config = dict(
    n_layer=11,
    d_model=384,
    n_head=6,
    n_kv_head=6,
    head_dim=64,
    d_mlp=2048,
    vocab_size=8192,
    activation='swiglu',
    norm='rmsnorm',
    norm_place='pre',
    norm_eps=1e-06,
    positions='rope',
    rope_base=32400.0,
    rope_fraction=0.5,
    qk_norm=False,
    attn_scale=0.125,
    bias='none',
    tie_embeddings=False,
    parallel_block=False,
    init='uniform',
    init_std_qkv=0.0198,
    init_std_o=0.00423,
    init_std_up=0.0198,
    init_std_down=0.00183,
    optimizer='soap_variant',
    lr=0.00211,
    lr_mult_qkv=0.7,
    beta1=0.95,
    beta2=0.95,
    lr_head=0.00668,
    grad_clip=2.0,
    warmup_steps=200,
    schedule='cos',
    final_lr_fraction=0.03,
    batch_tokens=[32768, 65536, 98304],
    seq_len=1024,
    doc_mask=True,
    train_tokens=284700000,
    steps=4688,
    dataset='wikipedia_en',
)
Each number is 500 + 50 x the weight over its row's rms, rounded and kept within 0 to 999. Layers, rows and columns count from 0. Numbers have three digits each. The size before them is the row's rms in percent of the matrix's.

# gate: layer 2 MLP gate, 2048x384, rms 0.0896, rows 584-650, columns 64-127
# up: layer 2 MLP up, 2048x384, rms 0.0899, rows 584-650, columns 64-127
# down: layer 2 MLP down (transposed), 2048x384, rms 0.0833, rows 584-649, columns 64-127
gate584 100:442412465532533578407554496465518578636499460517549494530476538418493532473447522505585541453538461550324448562505579543586531455439520455461451481392543499522544444429529480503427555513537498
up584 093:490532495380482507610456562563512486369474530538407524474504477512477508534526452519427437503468507472626559518454459504410532496542452508434503466619431475473526526539518539535573486461439563
down584 102:509478436497585448508534508529522556484515562418410495433560514595538467455503488580418490512506481454556485458491379419412449506530486537545462503513415498499574583514472558513594431471451450
gate585 106:481500448583458406526476473446537491467384541545436439452504510510529552533404473438501515521511467490507486438671413514446460447552566468468444428535521498488422522474567463531458542480464478
up585 104:545459599510449566457501574521544483573497548493598513562475492524612511461521584482476508450576545498598464478339523566499500555481451550530501447399512534509502446513528568566592460517458457
down585 101:521409588468588564592495562489536513525464502479422454543492575534554531477514614481517444504578493586514422437501514587484474512549582518517437380508542517501479530516627524538510515435454501
gate586 097:533497487474540544504473439418497374475448454475459457403560529504403521533551419568655481433559528486496568511526460441460537469454462556511501478547465443588593428469514508469412571437500480
up586 093:423540485487479467524521490590515507625505483517460504495547473552554437485498482421447547568485490488503564485471434475403439483518421431454529475472482536397455456484549471505522541534463518
down586 090:445536485531443599517421504525504567570598438533513508629471560447623523480427511492372535504376479487539506414483535537469534555595422548423505454447537501396492459466571481533547562539484451
gate587 110:417514516533508449467481468541509583468463367486533526514496493589550464505402502457512429471570441488456488476561519446422493476515466557575439457512584546543533622491612501585460494535454392
up587 108:448522510464445434541447469533556517432524471499531496535441485586511516526421435486519493531525462485498508449548496464470422508574575532608482441453599564514541619444506522566462524487493386
down587 107:456506495408435538467456494559529517484474437467440538537488526455479444527443445513527512459485524509472547476609601507495414422527502539550505514463523539529558569419508601627401607482417551
gate588 108:491504508442524583564509505534538446489561481572442548529465443463466460420454573532525487617490462564546542430574504483561435416473465404471450531522522457482540519430530474523527529459517518
up588 107:393452521564426482538457492541515424536444595460443513603453473415482434527537532495491474482484521475586536375571533564491395502489514526523527472527448626511471580476528441524476531553462497
down588 104:520609466447584534510521562431450519439450498559413555556469498483448559527569549505565516517536452509564472513531497476478423541589456375582424452456477544559543469459512528462516570455498477
gate589 081:501542535546423482483533477500522529543594579567486445510488550521520366507542488462573509483562599467479545507529431482545477540471452509586527451511453503510445499427587486444523481491482584
up589 079:488477507538535496574467507647599584520490492503536430502428506548454478590483531527468520631529471477486473514411449403573462492542606502485512532512605409574476522483525402579578425489620445
down589 086:420499424586431539611522526643506557559519465560600470520406425569479447483480452495585498493539514460520443492419532442460569571565440562565516476540558485451536514536509415570482499529459537
gate590 096:541460423513468435535481482456490536537486495483445560483491548556484526498461510475424490484560461526522582555535469489491501504507494588483533515500522491541495523521451527436561396602583533
up590 099:571521458528448463534526586431452481474467526532464558491485541563522509449491508538485544416555448513538555587448486448510541463436460559480562537488504521589438573497495529448541369512564533
down590 097:498611525531492447575521550518581501430481611585426475571570492545470440501468500502549522447424585542526458534459519517571400512464494594489535484404471504453452556479509542529504448454605368
gate591 103:512489548467481498472524507411525503504579550535476625503443486436507508594554459485530531531518505561425529555454510498527480456458552520509451517480468448424519506501557511568545604544481501
up591 103:481381499514537519485481514477451480487508451545550488487553384666415518546429562488466395500423528578401526492489505528483470598519494590513481603489455475544523566525543531422453475562468511
down591 101:564512494474520496466552517520393459568479508485485512524443515578488520473499466548579501451537547460493458459613476558434522471494523496542556484523456450560479497514524528510472548412504509
gate592 104:471471491597473446585499484491470483551544456501504534502532434483461459507523490523540382509543428428528464439531428477578407433456550453551496565420400575532526495557465563515490426565506562
up592 103:483476478576460465611521410531518466523524449511472527472525451473462482514537494536545409495526470433551441422535455510569409469452525437545488539467443597517517463611475562554483414584512555
down592 099:475517489518503518537455438505444523429474406466518508519503436398418450472552462500532458503453489576486510405622426514500504511482587476492518497524586518527552571533478536507576418506534535
gate593 107:359514467480447565522447497453541481458463597517562458489442506542540464392484475506451463534465471455422556493510494571516465502529589470532431546505536539499535496484524507542508441433493517
up593 110:567508512543469451481540551551418520471441451499450612441536575537513493532507501515465501530405561449605480489483434487440563489507418477455543502542470425507489489520480510398489518508514411
down593 104:450473504501491529499427488541497465477451491534411524476525498454483444447484427566442568456486497581483481422555507541494573435538524446490401494522474488473546515540436501509476426621440581
gate594 094:447511442517472539547579389495416548485609566491502519558540469532476431533490503501526609489486428521499540496496621515487477444541487466541416442478369575509526520532515573540480513512509496
up594 093:450536469503452570453566361479407552524628570500496503565552447530476416516490463541503569490495452546478546469478585526505482468516511423540392422462360566486503562537496567539466506453485489
down594 097:454579493424467506510623447470474492478557509425511504511566429496468503553523507578566618494582448548495480449588591428501493491430485573567475567455456555548567563463553624540454439479500394
gate595 106:454462583555433545566534463497552553435531497484512580557485442493481453486407619528525572482412450366446519463477478386438467488496395505442562482449566496475486451522501502489463387515492465
up595 101:469554393465589464400485517509432457562469514438506455436563532479492563492587390493451474530537508614506466496524495627538489512456563494557457523560440523556541537498540506431501570473511532
down595 108:525500393497463499492467496471506525581449455492499491518534488549500510431581494480442470563539474577618443605470417415536460422455607513568474424590391520440505508524567406519558495450538481
gate596 098:475449431577539577389469547570544479512491511490502505593528568517538452480523503511523478534559481458514467456574538469518465482453377454483402526465610611543505563480548445625422601473467495
up596 097:525445519589519603463505504594557503445428545446524509559508568485479454498537516520482531545583459504567459516467474536482453457471352515537418548509594573515425492459471460563473569483492487
down596 096:447511498586493612550559503465530525419465494486535453477506435451537443544562523530443502629475558469571434595476483414403556455428484557541494514428474468526480492435519397593514492561477529
gate597 088:440538571462585476502539477561569444580528541479488503461496514455483412428491545532447503467470460451551407487586433427447532449444417463434437578495515462498572400450499537558457511541559540
up597 083:436532552476520486560540510542549470578537569535431492482469437424533445431492502527517454541514540462590429509555514421490579405469463507446456592524431460501551471479473542510495470469573567
down597 090:492553530410545509529501552497539539496550556525517428457596606556511501497504503514534488513489512553416544595526570504535484530456510461522482388488479490513518461493525520496531478436443545
gate598 107:545419501504425457519457439592558445429522483498558448518521441532456519541513531530438597472412529561390507505452511490511562486550458497485510546501429447488495460455463438488469459492467510
up598 106:546406519560443439511461440587527448442530469505532462527506460481479500567519569538408634503430492534394489566414504470511561494553441490451560558505448453508454535496476429480468460480474484
down598 107:431555438589441537519464521564497455428525489581508517523528472538552551501502514527513499602419527496453459540565479473543464461511491437489465558594442496593444549546485547456446498572541532
gate599 088:495576523399558473414447581545437383493558462458447460556523441493414536412513471553412494498473501489530520589485492479494592517464438533559584606469525445433415534580576492511478536518518511
up599 092:473448465556488532514471458437560564443483510520532497457484468459576461498564514488501561562425481463410595422559494486474479514540516455485555410411370509518587417433526454472502414469509470
down599 096:484594559524640430580541478574558566549556509522475446477595463519525552497587554450528417565480571490521504498575470442453492565420404519556459566514474436455481505450445457477489542560516455
gate600 085:463557491520514510446407491494524556477483521486368448419474445503549531552444412509520473494528474550516561441540577484390495506555433468584532482459448500498479569567465508571410458511488548
up600 086:503490565525502478549598474549498554528498520524566598510560524503464395492557636523480526512520500531426504529517515487485415488475537560443458504546555525441533465440561515457641588518435498
down600 090:605326521518485410480507550557504485527502500509483457505544492605533538571516507415455442511467460387580490511477552602486485439605503521430502618495546511514529430466527460513423484459532521
gate601 104:491482510575513456454441506595452406469522449493490575472441506565370533547451566453406449455509484456474496418562453516512523507478495473547469578436545483545536518548517560474482552526530564
up601 107:482524423595459470494465599469463401496471429567540605563500458521419494540449481519495376554496550427541493502559517473548527433505486457511470485560560520508528520521501543428497555500487536
down601 094:449448445523450497516538462527509502518465453513464522579483478495535510490513565516442485472522525479449511550502565476589534521519586470490450602463573384497466560493536515409484571573507461
gate602 089:521394583510524496516454521507527486502454436524506412524486531459498440531522510479551511430560532531546496565442450542417472509517498519441498510502494407437370552513494516444440480648587507
up602 090:501446497377447416417446478458467558431460557557577575550461600478494426539497483436579519481514562507528439488476566536437566461607450540486502490458488437473412559541482540521547478560425445
down602 094:496546537487490477414526547444536456429509497524462593570546445515476508518487514462555460445582551524531411508528521495501595466570454535464507477468527526540526492522467489531524512658426510
gate603 099:553518438490437507598550512419510553482501576579587536438523527563534467529582402504520505437595464594463465476455573529495519543413533557514373471496498568588495556471547484415471524501410548
up603 098:539516429524511438600557534456496509494524608518621491438477599509578466557533461526476541419566474573457474457502534491526524506529503585543438484495487574567519522467496471366494521458430550
down603 104:516577492472488493561552539430580530449542500443525552475501482499555553466573495508505463404502428557550453508421565515553456478446472482469539566458509508547438501547456454484541552435447485
gate604 096:510483455461415549519498446541485468437563523505509539490508501560516493510454493511539442538522451555428447558520478600515441425450536508498495517510628444392499374608516585525515492479518481
up604 099:473496477576592536531491566517578557527496421498479492588446402506510484583475582498524465456494525442488535552452474391465537489511558483545507525440513597502546533394465477583514628489426508
down604 100:473468398527441551589456540524570477477505477534492466462505522476556443432481404389558537477561516425526551512524510568513491378513474551438563507504571432439468453463503547567571544465466450
gate605 092:573484513444541588425413470526501521492525499595469519389482478541438507485568551476514416490539451512474369500541480465536379510438479495402485473456449488441390475460525420414523583505489445
up605 089:483576562542459520503561504467554482508468517427465386516419595486465505473386490543454490460514515542371582535477451552413543422512582544505498518535527601440501566523485511561519546544446524
down605 092:522512516579505399494494499457519546510471564379469496419536444462546556437451439576478459515439500510466555503564529638469554447563609498458490565554519450522467464511491478493566495503600547
gate606 094:511523450515404531500505623552457561516551471476508496492528585524549477494421502528552499522473472481513450544507579456518461487526486457492486496554463495508541430513519566451449496512436438
up606 090:575603548494450516476487528451562549464483498494469532470420431498492539434543489430541377514453579553493458568444471487484515517507512494460543494498430502520506488527454466524456546632531529
down606 096:453477488582560383543480536465484575407541520590551520534587534454506444475449556437485563523473454450497536490586522450516491477449491570608437373518639565454439437530526545502552428519498486
gate607 098:547420463613461522425624575565511511579526562516482491437372423444481411499462560481563508633398518528432521536533526537580503412538528447486512522472524510538515498481604550406532430513474521
up607 097:506480389566492526501483553581498500494534479427490429483381536401554461515497449450509501597520518491417485512547508498556464299429508465533501498503444540539487455441577403561466457564487493
down607 097:515446549569514622474564572475516490506487465532516466407492464513453448470450561593587477495427478512471461565538570434560504459542480473505532540529474555530416561530595512466619640512480542
gate608 098:400473556391482481456549524550509476484514521442504550577489515547524490531456515543463457543482519567477497540544436541505288445501531476544463497530453461414425564465480524445611524428512462
up608 096:503483598528454501527483545605518511558480450544401479488453490532543448451565425539483498540470506529451557505482452423498525581482442447465543517410501461516411524453538536501483475524563461
down608 097:501581479500514555558506477566637568512535480499467517507494456524491534494492456465497515587493502408436544427488424504510535463434424480540414561532485519526518517467479541512443464517553536
gate609 101:428466488486473567462567516487496491529417553511464504386555543451512567543561641479523461410481459466429430581498525520467443501540457517467524499434473498596526473436520444461447465415629504
up609 104:583571511486539524513399459544507473492604519464533513559494418521471359428463406581475494465510501508512541491483527448574505496474520507511479518597585504339463514545460535462515490574381473
down609 104:469519573491567474480453546544442443482507422541529498424520552504423564517529611576477485543503522534478432479483504508478456488462520388605431546462524551494508531526533535525482518472391375
gate610 096:551524501557474575481522510519404551428542480498522534490537383545480492482480481417486444465540490481517478516524570519464427472519560546479547506622482440521497434556443493491519547540503559
up610 097:619470535500463464422543579512404476408461456479549483409519432610482567510471430435474429494450461532489527423479533479476482397492538554528494561593462428513557555546391502504471528494542476
down610 098:468477539557519530506501441509470464567507415533449494541526464564511448482550577486512529433463487465495528411484482467505446397584500500599560528468648509474581568525411497473485507510394511
gate611 106:489504511445544448440500459481467482513444578416497466450544480394459414486544499545447517516500406439432533487389489509505504457569512493492493496415555573477398448474536580458596557504517512
up611 101:562449455504543570533469527554505505534511391587496518540400504552594599461492502463534428427434566522581486487580509531525506510455524537535498459597515474537531566510456477606409451499522520
down611 109:626491520523468509609479499525394462436555537530498590538407524627486489500449496471505469494473581558568447484444534475505521541453480499538523540591537384410536529493485499540465527516520566
gate612 101:457571439456457564554500461494599476605532423551493549532465473373501546545567424533549503481434544482517583527540587448513450484433637418506527405525457509486480533535509453513489499485465593
up612 101:535480550488571543429490472526523503448581603461481489453564525568450462501511540546457490550545440517463495491494412461489419525540459581512462548478580431533478467494548492541399559462618404
down612 097:501474442485461542464519576515472540455573432523473573458467466570554478426494497524519482473542466440432506388537462627517465545524475544398589491515522529443497438467464475548595410504465536
gate613 098:503518471544488507436600426483464510500496486423484404420478481528586503432487485454555437478523573511491494624489511529546466456549528510462567477400507656476461466546540497457446499538571536
up613 096:469504469493410487512430563499600510491617452575508526581516523552416484512557554552515530497527410424475486424525491454543537485526473487490416474473551388492560538402607547506552413459413543
down613 100:511445495455412472462488433544495529479475472556482443447431489451597541465412407474539542592600490476512471494522484502591478527377495578412438582587542562536515453483471585563454507547564409
gate614 092:486507490577491516518487410469516509538437506476530529476333414523597450496490439534486421518578521496503406528474510431534557578509505513553473535493505500563539456552453461522476547440448332
up614 090:441561499544610492439546498601518432543570498396569578457543486413497425421531533565526473513475514422469463475403487542582578554583452484598407481444578535549527497526441475481524584543358412
down614 094:473398517534525455461503487546520504471484461450541609492474405492556509442481457512445540535439539401609437541512459504596502622398493499524471638548543526557472484563406463536484512512495500
gate615 100:450510491520459509529470468469556538521448526501560520579470512481526501425501532487436504557517493492596375489486532496512602637547423555426545574399551499523557533470502430566461433556507578
up615 099:535540480522558490491543499542439504517546484400454456471574506546523505548497441576549458395373533512496581461533414486484428357495534438588496411560448574476479433503454548457522596428487480
down615 095:531432486508490498565451408513430513534619553444591545515545469474449450469477510566531513450502552509567521483579477526447553467423484428490471491484434524461472497478522504388438465445492507
gate616 088:549581439473541404491411520399624424542501445453481566566545442457470495579501490551482466526467521413459558479450422469473552499541552479476497447502395516456468469442473526542528450441456524
up616 088:484539503449481452453462473477435507401572478515612482339490525557607490427578416501477525426587546507461522525521505449520550505459576582457465448363558510604614530518579414458495524537511453
down616 094:482507589389565558511555570462551440519460522426441545518488559484514365559566550578513395521505553409425539531527479513422480510461537435453544415493460503459556480496481476407533409507567542
gate617 093:434521442350528458514527592508466549509506505418545499545438508559469490533488485447525596496533408515463612488532556577463459518595560564499493453449507521483510471457553592539506592600479623
up617 091:488483442408451461500474554587485567473450552437530505552437505553434467494475490464586498506513538454460607461580531479520474530528617588562511482478521513440519505516497585563470509591457516
down617 092:553470506518435446569507446489484495440503430385518537391498477538562519534455503564538482426497426452467398493522440561523510511554506496550423453540542501471548613498522470508488428446477503
gate618 095:490456462505529514528385498516555525582555480438571512551505476525506562429575495492495428494495443503517569491546464448493466509551429545521423626447493557465534535487534502533474435485431585
up618 097:521529515477455420519565449520452475397519467607501534407481524529461457611482496491514508515504575486507437489488500512504573502464596487526515431533435462528547462518491525493538477520603454
down618 099:491434563571536425492411451516513476516452532481502519524581456472486500438560504392479486390479359545582549607468485517582584568481476544501403480486489473548491503494534498499512513503468514
gate619 096:573558440531536535508461540526406581614496563372482521385523457436506437493495554522523574499374571436466521537567496538532522469588514503461466471526493470480554422511441533537425550574479483
up619 096:530538516501498449493484547557474544511512508438435501531442515558499604492531509516442527574447525458447405453521475457480413578479522547467482403540468590517521500477439411512558464529417490
down619 097:488549525439546479519525464474499571606539562381560519394415470542516511585439556557549572486558441464467527508558562519541441522516558474455612500539523545488584433453506568478530546636573571
gate620 086:565435424596498519433480465443542452499583492479458533477536524496450543527494423499552494525481538483517530517422502568466472583593632409518401497451510490506541524442547484534569558569446494
up620 100:515564473564433495532538474465477395511617520408488572452492511470559452590515476501535492504432510517514497476526536435424521395509474531463490476479407385435414485445502422471517540495515572
down620 091:400472425552605510511550517507559486479517472530484482467539578495486488471530510543473549483571520453499567443544473400497505501578586576434588467512444511426464425461574606523482534533535519
gate621 096:552498516480515495512501450542487468537465454506576540519593484417545551453533484482455544566478537481587532419437473532541495512535549488504446528482459460494465420526396417480507505480565499
up621 092:488455491518431531505482534527553505465483538508471552516506549529450472551525489571582489444506431534455447561571476467539467549432423513487566542554461549442559513480561536538443540495477428
down621 093:518545616577466464471500553543465547463533512594419497508529469513402466446486441438482501458526486377526459553482440510462491501495463475516450444541542411508471517422540531533486473353524550
gate622 104:488480539433424567405546479454430482492468490527518545435502464498498505602564398535465500493548479532547507516439518545448522570477567546544537559368466450508544518563494498454445468550507479
up622 110:454478378590491467540432571461437522475456622486542429541502600494549520455404548474527541536394485527487533475542570521526522405536499441557498595507549507564617563512533494522520465516424543
down622 109:511492539567550551635321463467486521503515549505565497565527500554505440485563416423495553459424522428493454406507545434569534452505495466525449486545465472458449545497460420524565656476478536
gate623 116:544520621445372409413442440487510450479459605598499405528481570438500506497561533558483490545498403472495577478479447389513551432535513465437478492392533613498567523507505452504521549502466493
up623 115:484402427521570579615479528470501578497540329409522559509460453511475456498438471466567462431485516502491474534512561510445457571506533633513501533596454391478408476489510592516541463538534506
down623 112:540527510438481499505473548459557580505471492469556518503444476576421563460562520426590543550503485504498615510506466518484510479375466543474483470523515571590551401484535447477610413488490520
gate624 108:478468491498485422545521509516527450526481508366492477513545489627555468570554571590546466508508463401502513473540446496564497515494462499367574467487513564417505443440527384541502538575470502
up624 107:478561543583506564466478465494506532428501496564488519497539563509484550436540455501467403505603552489595536455513528487410441488538429483630455536515512461492561652579520568465411505470493499
down624 100:528531519495475490514469353468524528441545493486487495525512478469530426430434415464509478479504513549575549499452494503474435462537445449586427501501500479539362487457470590518449525487483611
gate625 098:565520380511524633496450471640591563462546523523493520522519524483593534482592515465442567419544502540591459543524463474451543494478506490497595536471538533492513507493462456409416562491564526
up625 100:439546572529503461468514521533498462509532486551520473474539552391543556440449526430441464548427519508517479511517502457495548505534510534561511522482536502512531508498537521537511597450438514
down625 100:398533493523560506522571463520520470397531424478437435432453490396570562449575493497519474464519433441466523446510461496503493503523515565460515527470581455491628514528498538533452445487418483
gate626 110:471491486532471455492513450475463492472486556571452533547570530483529508469476590498546429515457470450477547495519592572502449519493424554573420557488438510389477505477445490615353473490513414
up626 111:542610540549477544527527483460466447528494452441532471464453412485449471481558490503526495511556499610487451522487506559481518495471487539411462552510523430534587485573569510512542399505529433
down626 101:487404488536581529538398490439489578496509515530497549550489481492550438519341485523496505523547535440467536577501416567587576534532482580520476429579439489470589535533429518394536490500530425
gate627 103:513542601464546536575561406502503535508459490522473492428473433454528450505348458515449452563545532430581468508472458384519527482489538503495500519433515452551491451415416514508444527468488501
up627 106:474511344548576559464494560440502458525537525473553548532533582523449522539626431505584555467464462591425496501530570541519504490495450480497470502620420559462528505582548538496558474540521536
down627 096:506464456526506461436565451477521559475569489500518475465505486583487513510520505441501439499418523534497483523591534532502498542468485489528547439539466490483535566462563448437504515476499472
gate628 090:452447524430500519466455471414451529532431457553485454540436584410450535518529502555499492525563560435517389496459500524490534422543536463599512504430555566537563521473507415430461514544500553
up628 093:500552469513509515489560470613524419435572592462447633457535478637507514482479529403551503462430471513458541458402516450491480576448457524379498506505478413510456527492509585538504505383492487
down628 092:552476454477443504597499420443554445513505649466507484524592441497499535523505482470511609486529513486476475498560522533442454544545573518425512510588489475503421448458505484482483524519478481
gate629 082:484456489532461539451477570428549500592582388513506567436605482477457454426472603423513508581569413519546539605444548470445488562527481513523531476339483449496511567500476454464448515408532484
up629 080:597483514501484559578579447508484555547467502503434559422437545541450589384454513515581463584476425607530514440501435478550583623485464426492458493468522416558508484475442499485462610494526456
down629 083:545516469613492516490508499522497426540448533492423429503400606515558523602583529520388529474473544502462404521437454569527448567515550514463478586474506529569525458509496427618465536492534437
gate630 096:546426499529414501540523405541449474531444511568518437555487408462515487478440523514478471558499566478496455373478405488461585507459498514542555490472452465499565503485440470475457521474545506
up630 095:508498554475489573417486465520419396568542452536514493497480433482445429523485544494567649455513592477476453681518486443483478517475447566428501545507483550449429523503484392508442547474403459
down630 097:475574514499486486471514443484422552641572472482467385521524419373444527543467511400570457452498574496449504512415498406525546524433516494423445518555528597389520588430500527497487517501496559
gate631 085:546520519464542523512438474564504442523532535511471532469449510504603575578481484584394525455554481432471467580539440485482602405446561496540481489542473547426589540562481512449472497563550569
up631 085:516493530466426410460452546536477512450626481464415531554445455500478419491458474456535446449478500491464574403636460456500540573555466480506512534483528526468473654535563495471521520538495432
down631 086:491542526546530477453457486504547521532435498493434495480516503537449474442474497566510504458563509401520438621502535497436490558409430563502450553517453518411606578526492462501500462533512495
gate632 107:450544509456466551480537492474543424493494471504537451467382537521418493569521447571351550413495574490497574531579479514433531593516508511435508536568463507577500511412496497531433525527426464
up632 105:462492527522518576512453509503586420524481440407581493472424608564456438541489517569334542481512548518503491576567558513399528535529489476432446541506503500583506439456432452560471505530431427
down632 102:412581532579465509584524466500532453580472522514505450492493526543514496469461490555446567531549536463508518514495504523426605596533572381492459400502464432589514448471466467476382529452452472
gate633 108:539452400478504463593458539513568560515491506488500537521528527456461518518475474395587600466519514605478514485501413534473466534410471504531493510465465440583513442577494584523492533460521520
up633 107:516556575521493540484531445517502494471542499484521552559435483535390565491538548595550456537567423501543562492469602488478506497581495387496525475546496479434441528408534407476460571504551459
down633 102:498443585483491505430451520496432529444533527427463518482489462525379509462495512519501440493430457498520580590530529637517516432461535454525472529471451514491476398431462425486592512415523616
gate634 098:505394535469563536527524542480515448478462493541480547512602529481556553479555456534451627464427604569539499484485540432597574464464451416462491484442559487434551552516502468404382459493566494
up634 096:527455554531557602540495464470438600541513521553525509498582459493483518454450538454557581499502579493432356478559502474488482510569482511535440471503552544552520468470517564555421520420566566
down634 096:446512490455477569542502434519521468519491522498448486443531573368552565521540470497500505511400497590482544509505545537556487511515486520572505429527536449514604500530542615449473542490517376
gate635 089:521485541464493461573479412451468512551493488472507541501507540583424462432474527482550554497533420505520516535597536435421509568494547483545496448512451608539464564485456469537553428452506513
up635 084:518447559480552481554456430470474494486484485496435578603564457588482495449468551525479585474601468502509504509514577420493456568577566439558511433508514629488377610518486426582526425449499504
down635 095:487537552414521442580501464507478522550500501457459457568449482522471491517532554560555532451505442518481555574498468436442501535475453485585568401539483581531441454525457557470541492519431483
gate636 107:484579425501503404446489469514444510482498553399496543454533492533468492543506427500519449412569520520498523455551537452539549536504570553485529454502500577443425440548560469460512528474551436
up636 105:451578430514494410435511461523486489497533512388525557456552501515488537552464468490501427402560486543482522435513569462577543548508594520464530432461543541421404439492561518475529535490488457
down636 104:490396470496499392506587521428550480480468517459463566461529489534451563488552476461614452419554521511437528456468538542563484476560496515524555384504506501396530563532513509511512458452509581
gate637 097:522445519510511505572442450514462549508527484557574476498633481519481511511434527578519487583462548545600523434503575430450444456469490530511561516438505547535549474536466488490607438577567525
up637 095:544393514534552545525518467551536545513517490548572485518612518513495496442446480591515462579511569564579538446561514461438461485506460463502568558421485580528568409549477515481579456565547476
down637 093:553516561513503541508586552627489483489498464503569459391506474397513496539473548529558500555428529474543527480525523558548472514483570529449553584560501563548417459482524516576553578553592573
gate638 131:481490522601421475532484488447497443504508514422533389468536461503482449533475519477539598477549482484482496574591507509444498489520578528470529499465543554556570539476607497472559532521458552
up638 132:545557505463543527526597544510498486424462520562489557624452505508567495485498520540440453514533487546551547459401496515555492445487450531528487466457470446425427454446402518526471522480534474
down638 116:505506565494493489500423548455529545490505487571532515601465547431509496460443590566499449463568551516506612526440492467502547462531446498487483416542455522465526515484512540470531428402488407
gate639 105:607566536435460531481478493453562557597514475607588454544518511514389498580552524481486536502462513648559552525503448429446558564488449566502481483478458478562527522430484625495535499532557579
up639 109:580520570413436555436463499431510474551614488496501422631538557396532557497578488503514489519506623622500517611425538496520517516433477522419522548432466548495487490501495541464471540570509502
down639 104:448502423424501544575528429411517394473437553484484426496461422533543389446549423395545515516526549465460516425506502493561499460472555483430469514510537529386471475496521433468593584483507470
gate640 106:529578515496436507520454471558530566471519483525444452529473462506417564444477534383563503565542540508541501490593446482519504622499488420573430553517506532443476576580395442497496443453468564
up640 105:494432419480485371521449502424463501408510581507508438542517471467579435456448566583498562421505545412448454591532499532465565549558563476444556570433402449513488441545478539496531517422435527
down640 100:522468606582564455556576473491512496518400563487484568518460476546535475525496500409453437506445497525366486528474549550487454561551448454486561545457549545438532540515599436545420502439472496
gate641 090:411461456557543401456534478388447513503515496473487561552433483498516557445451599453479440514475481499390490514492477436503472476446543408618476460555438539446524429478536572544480643488414518
up641 087:392436499524557415512578468493463483513563520632450544484446553560604556473449657541428552514477512444435436542481523487492486427510547454559476491470449594503455416539452545519553623468414507
down641 096:540472480447554580485514514526389424486539542485527555495514470464465440527449570462588610570447499473539543483435470532521558562575544506531530428490469541464480500498564446507593595573550539
gate642 112:431516507567561476473607482524494426546430422497438478494577483455545508551478444513528509547450551421442530433549470536516498462461509461522506518554496485494505539613538491569437433554543524
up642 110:544454562519540492454586486488477509450466447409475531564529423502557405489478422578493537486450576433563491525479445404517490500436478526464457538475548457508499415528537504522449546421539463
down642 108:555544514501551471511529450549459443494507482528439620475526518457497494554376544432545492497483499560463499417635500519541523475470509428515503570595559505508526540493480527547490500481603557
gate643 109:537544507466510498514500486600468455471492535461474518469422483459500572487536419609496464463466473459480479538406487532494461550532542487398520513549510476541524503536514482387459437546516592
up643 107:482501447503515496529480463444482524509526519478485502515541553506520458541495555424524499535506522502458506444577545477532527477467430494578467520459503510441486536505532450580549494435492495
down643 100:522465379588481403477546507499564579517596452471505588598503546588538438506462547471506519448481562558481500470511577469515494484481478521596523431417497514469446535535493527521513407489463444
gate644 117:481482445597558536563428475504546512504444586486450408558574466551514563610513500515552540607483493447555436578581477455457473491462449483477426476481497523475512465454466542460504495538447526
up644 112:478551484476399458501571566565406522545503452505569541469446546505558494521453481496449483473562601500516498389530543477481538487508510387559498489549565454538569464447569481523432495563508478
down644 102:557533491493455475528702503542434525494511415466570466456564550489477455549486482468477462536491480504473418387480482577406430492510470548485443495574543449516578468543507412534491526522552634
gate645 100:507484486502471475479470545498556522502459478533526470573437580458526551512497436383508578418508454529440466537425501568443473506551585611528553571514525502535463453521447532534501530518520499
up645 103:486562536480491527555529506549399483503564539453521529536554452448511491499504572558506433528495549501528522454522484500565533558459513441536426450514479439473553562440565463475492479488490517
down645 105:473484512450519539563538489483487556518541515388445534509534524461524503494454406485576493534439545556548383474540540453507466533453468427480440516464490410469438555529491514432528527493533579
gate646 094:534484529435516494462512468486527502541585580488485533448570537535502513556542530512445621487423490470563495542416556469516560453504505491532536586559603496419557437573415519503478484519476451
up646 100:505458510477481473489414487545563518579572549461573615505545570568489530504518550522474518480433500520494513501389497457514476512484507465520475613560594480455643468580430583450520576525529479
down646 102:514456555442479510431604531477540519500523532551400487560504490513448457486568458481528573482546488361477537507511594513532478544534474495517571454524452500483467470519531452560509435484590448
gate647 109:553569443561437494626560539408484502525613466430476543488509515479463441509453506445493442486467575520560467552543508520540552474424474456498504458487549510569498464497486529473540469585432506
up647 107:485462503523410488585433397434449497546502451504538494461551489427598521495492479489528488536538470445488419486492464463498554534490609521559528425502563391512416565557439486490530552616490484
down647 104:512464513527441506486504452445432506489488398437510459530510521556503492552507532493489475494501593455544547545460505555542461473500519443536486472450499540491525467533484557524461542493478526
gate648 102:577517547548514538451481515440503456513452434543431556489488435427540545457484594438557496484564478479526502503512481459434467447633468526495502553519555450507454524577493539439466510566570481
up648 102:483504473538464454533574529442510504521554565519536446468549525470402515504558386571463466509446513520495455531488457590558457510397516500455489404473465563496546491525545435610557536487468452
down648 104:493526471474495585493523484495451494394465507434477520553487550443479527511483544490566501473554484521449597501459429529507468452460486519442526507426467523496460526488579541515582522481591491
gate649 092:523484521468480510492518454551496439392487478448477554536565495503574536387592495411499528495515508535465469482525504500436542471525472486399497374536495506537482499514454429514432379494497482
up649 091:495496523423469458533520460549488446445535489492479513590539458521567495377572541387495533533489498536470522518521458494464519467482496516448507506487495476551495486536455396537442387468463498
down649 095:447447498359529458501511471504518464492483442470593532559533448545581592466559438491522517503472436574451511522500562499368528485515618392533532491512541463525455542513449428597491428488544540
gate650 092:558553405535508535490493532386539469510534497462482549570614507438548547458452567572530529490501438597517474477519515357596529531530460498484537445491465570526463454580515421388371466499584516
up650 092:578534407574487476476501522379541445502537516463425562551596483471503493501565514512557551467572561518483497494521482407560524569508454458498486440482495544478407528473481483487446520546458445